{"hidden_size": 128, "num_attention_heads": 2, "rope_fraction": 0.75, "init_std_qkv": 0.0517}
Each number is 128 + 32 x the weight over its row's rms, rounded and kept within 0 to 255. Layers, rows and columns count from 0. The size above them is the row's rms in percent of the matrix's.

# layer 3 MLP up, 512x128, rms 0.074, rows 433-457, columns 0-127
size [ 99  98  96  93  98  99 105  93  99  91 102  98  97  96 101 106 102  99  97  97 105 114  98  96  99]
[[116  96  97  68 134 202  78 150 107  64 119  96 139  98 148 188 108 122 133 148 134 154 152 106 142 106 149  98 116 175 169 118 207 165 132 167  96 150 122 133 127 138  93 146 119 161 111 152 147 179 126 163 147  98 149  79  93 101 152  84 118 180 155 152 137 126 107  50 135 145  97 112 186  89 149 181 124 102 117 159 111 139 144 137 107 138 155 124  81 144 119 158 131 158 106  54  78 106 150 167 163 125 116 126 179 173 155 123 126 155  94 135 172  99 169  99  86 165  52 174 124 158  69 111 118 131 125 157]
 [122  80  84  63 145 167  92 126 187 116 153 173 168 146  79 125 104 165  87 197 195 122 125 115 198 134 134 102 182 105 110 160 124  91 174 103 167  96 166 133  69  92  79 148 145 126 127 102 129 100  97 132 144  82 186 168 154  88 149 184 150 126 150 108 175 151 121 183 148 143  89 119 103 143 176  98 156 120 146 116  95 115 139 106 147 179 132 149 125  90 141 154 149 114 126 147  70  96 143 142 160 132 137 138 139 123 170 169 207 139 137 128  91  78 117 101  85 155 102 146 118 158  87 147 129  83 139 151]
 [140  86 133 132  53 162 131 179 159 179 142 101  76  59  91 122 129 127 145  82  53 108  98 168  97 175 112  80 120  79 149 138  98 145 149 142 122  80 123 209 136 143 166  92 158 128 170 124 158 119 128 109 173  98 126 104  93 129  94  58 115 126  44  47  88  87 160 162 104 114 133 115 109 112 124 134 128 163 146 141 122 103 118 107 170 119 168  73  83 142 122 157 118 164  83  80 140 161 116 112 130 172 142 116 122 181 120 160 135 136  95 146 141 133 112 113 106 118 119 153 139 111 153  98 130 148 130 199]
 [150 116 156 116 143 182 141 136 114 170 122 151 169 160 210 149 124 168 157 198  78 138 111 148 143  83 130 155  94  73 167 108 157 183 126 134 144 140  86  95 118 149 156 187 146 129 184  78 147 187 160 173 122 147 138 138 150 150  85  86 143 151 152 100 128 141 140 103 109 109 120 104 103 181 144 135 130 121 139 110 153 143 105 130  92 132 128  41 136 131  81 105  88  36 148 154  68 128 141 143  75 147  71 142 108 166 125  89 114 114  71 141 140 158 109 177 128 167 105 154 126  87 119 152 145 139  93  70]
 [ 92 132  98 128 101 108 137 153 105  63  72 132 180 158 158  83 132 132  85 115 164 104 105 123 133 117 132 131 123 102  88 136 175 123  62 139 112 125 141 115  82 129 130 136  92 165  65 155 207 192  87 152  90  83 109 125  94  72 132  90  64 111  98 162  76 128 128 166  89 126 188 153  90  61 142 155 106  98 143 134 113 110  92 123 170  75 134 162 126 129  80 127 135 120 127 116  75 205 139 142 151 113 104 152 145  90 118 149 118 148  93 143 136  58 155 179 153 143 158 112 141 130 118  99 149 192 117 119]
 [ 71 140 142 124 118 158 133 197 135  89 126 150 117 129 167 156 166 184 158 146  62 145 131 151 134  84 184 147 120 138 177 104  77 103  96 154 137 128 134   8  99 119 129  79  63 168 123 150 104 154 135 162 127 121  84 123 163  97 124 177 129 101 144 148  87 133 117 143 118 129  36 144 107 119 135 158 135 102 157  98  98 105  93 150 155 161 137  89 140 179 114 112  70 146 146 113 164  75 116 165 140 115 153  88 107 181 179 120 131 121 160 104  87 128 160 119 118 135 116 160 173 156 134 159 108 196 110 127]
 [154 208 153  98 153 121 190  95 113 149 124  90 146 110 160 119 142  95 171 122 126 151  77 164 127  88 122 167  95 155 132 102 169 104 134 115 113 154 222 167  82 141  94 159  79 162 142 108 189 179 155 159 156 147 141 161 133  66 159 126  95 155 115 150 147 121 121  66 130 106 179  79 109 117  95  94 145 145 143 115 120 156 140  83 189 109  62 170 155  95 142 131 175 156 120 132 133 204 108 158  97  89 121 155 143 113 138 106 120 143  80 174 127 173 206 139 108 133 108 119 130 116 141 114 125 136 172 105]
 [138 141 137  82 186  82  98 182 119 131 139 128  67 132 126 148 123 124 123 121 146 197 110 158 155  91 126 125  59 169 198  82 140  50 142 138 158 142 154 141 150  82 117  93  54  93 139  63  59 136 138 150 120 125 182 145  87 196 154 112  96  97 144 140 127 102 151 164 138 196 145 164  97 129 141 117  98 108 113  99 107 119 133 116 114 161 140 182 140 165 136 166  86 142 121 120 164 134 147 121 124 144 106  98 160 121 182 158 140 170 165  67 194 136 122 129  94  87 147 156 181 141 107 147 142 108 108 123]
 [127 103 169 107 137 134 201 113 144 171 212 132  96 122 144 162 138 170 122 171 117 165 102 107 135 108 167  82 124  81 162 209 163 125 212  68 145 141 138 199 110 159 126 144 138 160  88 120 124  99 158  92 154 150 159  99 146 100 137 143 167 154 156 136 160 134 107 144 112 155  98 133  97  89 115  76 130 140 144  79 142 124 135 100 131  90 152 112 117 138  69  94 151  90 151 112  72 147 134 121  69  97 129 129 108 142 145 106 143 117  76 171 129 137 163  76 178 142 136 115  68 131  74 116 162  55  96 118]
 [ 88  84 152 136 157 159 156  81 104 150 154 142 116 128 195  89 141  82 101 166  92 115 130 127  91 177  99 166 131  90 120 102 123 122 142  98 166 121 191 129  75  91 129  91 158 186 148 179  76 183  84  67  51 145 124 175  90 205 122  97 119 157 120 174  87 171 150 162 115 117 139  94 140 152 108 107 183 119 135 137 180 142 148 115 185 135 137 154 109  92 135 124 173 136 123 116 164  88 134 103 127 116 176 157  88 123 127 100 118 129 152 145  85 151 109  93  88 163 116  88 111 169 116 175 115 139 177 153]
 [124 115  89 104  83 147 114 130 144 130 154  89 151 149  54 169 101 173  81 144  59 126 116 115  86 114 105 105  88 117 116  96  93 138 118 181  57 144  76 140 108 123 142 119  90  74 156  93 128  66 108 123 180  96 116 114 118  91 184  57 119 148 131 142 109 118 127  74  69 134 179 159  86 139 141 148 160 141 124 141 154 127 175 111 148  80 111 106 148 100  97 120  90 151 102  95 114 106  97 108 155 106 121  98 101 187 150 137 144 127  86 102 138 129  74 167  51 118 138 126 130  84 122 180  96  96 193  94]
 [ 30 144 117 217 113 101 157 133  98 149  99 165  76 123 162  96 148  61 140 146  90 103 133 139 149 148 109  92 128 138  97  70  93 103 126 109  86  98 124 111 149  74 135 127 150  95  71 145 129  89 135 136  64  99 104  84 169 177 118 157 136 146  73  78 148  79 170 117 143 138 107  94 150 107 115 101  76 143 171 164 162 143 124 161 131  84 145 133  77 141 140 190 148 136  94 133 142 171 176 130 125 134 138  75  94 110 124 147 147 128 122 189 126 186 111 144 112 139 151 139 111 177 131 106  90 125 134  63]
 [153 118  90 107 176 137 135 168  94 161 112 127 134  90 171  76 145 177 101 154 104 151 114  88  89 159 122  58 105 154 172 174 123  82 125 119 113  87  95 150 122 145 172 144  82 123 159  47 129  97 160 160 162 135 174 185 131 139  87 146 110 148 114 149 159 100 105 108 125 107 125  58 102 136 119 125 123 110 164 196 118 181 121 164  81 108 104 174 149 101  91 120 174 151 135 163  97 141 136 198 149 124  87 146 162 130 107 171 133 162  81  85 111 116 116 137 156 155 140 133 153  70 136  95 147 146  81  50]
 [100  47  92 125 180 122 124 140 182  74 139 138 156 118 171  96  89 139 102 168  84 114 180 132 182 120 157 131 104 138 129 149  74 110 173 109  79 118 114 102 142  97 104  94 159  84 120 132  98 176  98 130  73  96 179 126 169 115 136 105  87  82 139 136 114 166 114  69  94 139 147 101  95 150 120 151 163 163 172 155 177 182 136 100 110 104 156 159 170 101 125  40 145 109  72 102 132 172 115  93 155 130 112  97 104 150 138 106 116 175 115 110 164 133  66  86 100 117 157 126  86 114 116 144 137 142 100 190]
 [135 108 159 135 125 178 113  63 124 139 151 128 146  53 104 161  67 192  81 139 155 115  84  98 132 154 141 151 168  67 135 118  73 141 130 154 154 104 143 109 118  77 181 156 155 133 133 147 147 130 132 100 170 119 127 188 189 116  94 148 111 132 113 122 124  82 140 158 162 116 114 112  98 165 114  52 150 140 141 143 188  84 120 142 132 100  82 108  81 163  98  75 111  70  99 166 100 124  72 195 150 121 209 101 108 104 123 123 116 148  96 139 158  96 162 141 134 168 116  88 105 163 183 121 132 110 134 112]
 [149 158 128 129 124 140 144  46 108 111 141 167 164  87 118  87 114 147  84 133 134 147 161 130 171 117 152 101 165  73  93 146 179 105 141 163 166 155 136  75 128 148 184 152  83 141 124 204 195 131 159 115 137 152 116  79 164 115 135  70 117 154 129 166 149 132  83 111 116 183 179  96 102  92 119  85 119 113 121  99 134 103  89 136 124 161 122 148 145 181 121 106  74  94 151  90 122 124 143 129 133 125 205 165  66 177 150 124 219 130 107 141 167  81 190 114 131 117  89  95 150 117 129 128  90 111 129 149]
 [164  77 115 109 102 108 133 125  82  86  70 172  61 107 131  81 148 100 139  70 115 106 128 121 182 182 167 103 145 115 163 103 138 107 149 128 128 172  69 156 189 111 175 124 114 126 115 101 121 124 108 128 111 107 161 117 139 135 171 152  94 116 118 184 143  78 109 131 109  63 161 124  91  97  82 134 117  89 171  64 126 124 140  97 174 130 124 156 115 109 155 183  70 106 158 111  93  54  90 142  94 114  88 147  91 126 203  81 127 134 152 150 162 128 100 181  95 151 157 125 141 131 151  77 137 136 133 180]
 [200 138 104 125 135  96 144  94  63 117 128 129 136  79 110 134 132 107 114  57 111 128 139 148 121  99  93 140 131 120  96 127 145 113 107 181  98 112 167 167 149 135 114  65  88  99  32 155 145 121 117  66  93 176 121 147 102 136 143 105 108  72 124  99 133  92 150  66 161 101 115 134 172 130 154  75  89  97  90  97 140  92 161  97 110 115  70 104 100 159 178 117 114 116  55 109 123 118 109 176  82 150 176 100  73 105 162 125 133 129 202 147 106  97 154 134 119 100 119  78 126 155 152 100 161  97 116 167]
 [ 74 181 108 152 141  87  65 154  93 145  83 164 140 149  77 185 148 117  95 122 105 108 153 130 130 212  91 107  77 179 157 143 127 110 102 115  77 136  85 146 129 131  71  51 112 149 144 148 159 106  98 121 104 104 124 143 132 150 170 143 153 124 138 119 132 148 127 156 120 127 110 132 132 128 132 121  96 113 158 111  74 141 123 130 106  88 129  94 162 200 206 103 154  88 196 190 170 199 123 113 169 158 137 124 149  98 182 150 139  98 118 117 126 130 141 153  74  92 114 124 140 176 166 185 159 137 158 141]
 [105  88 112 165 133 158  86 150  81 154 171  96 105 120 205 151 148  82  74 116 144  74 130 116 156 171  95 146 212  99  83 114 164 110  63 114  98 178 159  92 158 126  60  70 124 144  92 153 140 151 110 160 151  91  99  98 177 140 106 118  93 187 121 154  79 125 144 101 135 159 113  90 154 133 151 104 134  79  95 120  99  96 164  61 132 109 139 130  74 161 146 127 128 120 138  78 137 113 142 162 101  98  76 129 147  85 146 149 135 110 122 160 164 134 181 141 142 114 129 128  68 145 162 148  94 173 157 122]
 [165 139  34 119 105 110 199  94  82 167 147 137 107 136 129 102 120 150 156 138 172 105 106 195 128 140 245 125 159  93  90 119 158  84 170 128 142 140 137 164 151 133 124 166 100 117 159 134 111 106  78 146 137  30 138 138 116  85 135  63 145 134 182 176 121 140 148 165 110  92  58 109 114 127 113  95 113 157 139  80 102 109 149 126 117 116 108  98 143 109  66 149 108 123  94 152 111 147 124 117 119 152 155 133 143  90 126 124 146 132  70 151 119 166 155 167 104 165 130 151 162 125  81  87 152  86 118 155]
 [137 193  65 130 187  85 116 134 127 119 156 168  97  40 121 112 152  82 167 160  55 156 151 163 122 115 125 135 152 105 120 120 119 144 103 153 165  78 112 147 175 109 125 143 124 175 190 135  72 139  80 119  73 178 126 133 177  94 159 135 127 134 136 147 166 110 159 115  91  96 120 165 111 105 134 109 140 124 136 106 147 122 161 130 115 144  86 182  74 118 143 178 129 152  92 131 164 123  86 127 142  77 130 163  68 128 106 116 105 127  93 217 128  70 119 139 132 143 147 168 103 127 138 194  70  99 147 155]
 [165  76 143 198  79 144 145 136 104 184 115 149 108 198 152 164 169 121 110 161 176 127 129  48 158 109 127 105 162 156 123  91 112 120 155 156 134  62 166  85 169 154  93 143 158 128  84 132 151 133 102 152 116  93  88 106 121 141 150 122  77 160  87 140 109 180 136  87  95 165 107  95  99 150 111 130  97 144 149 129  82 150  95 132 136 145 130 113 138  88 164 183 130  78 104 101 153 181 157 127  96  61 132 151 147 141  68 144 124 113 109 180 136 115 129  75 174 147  80  80  99 149 153  99 125 173 166 175]
 [162 143  55 125 160 113 151 127 100 102  94 102 105 139 134 155 120  93 141 114  73 141 141 110 140 165  94  90 144 177 134  97 109  56 159 140  90 126 127 113 175 102 140 160 116  99 139 141 123 146 154 136 131 177 165  94 164  35 144 128  81 115 146  90 125 165 144 175 114 140  79 134  93 109  86 163  84 118  66 119 128  94 181 115 162  66 160 107 102 123  81 129 115 131 100 171 143 155 180 127  93  97  99 149 164 157 132 142 116 175 149 141 174 226 102 131 127 116 105 180 166 107  66 130  95 126 172 114]
 [108 154 129  81  71 178 138 160 102 136 139 150 124 165 181  92 123 134  63 155 150 102 137 122 163  52 182 135 167 100  74 131 119 112 100 175 145 151 126 155 135  79 141 136 108 160 138 111 115 177  77 148 131 138 119 164  91 145 127 142  75 120 136 171 118  78 126 157 106 131 190 165 129 135 145 136 116 114 168 122 133  79 101 191 101 103  50 102  71 151 122  71 102  97 164 157 125 128  75 168 113 128 124 163  58  44  97  99 121 105  86 127 126 126 176 125 138 139 114 154 135 197 113 150 128 104 126 138]]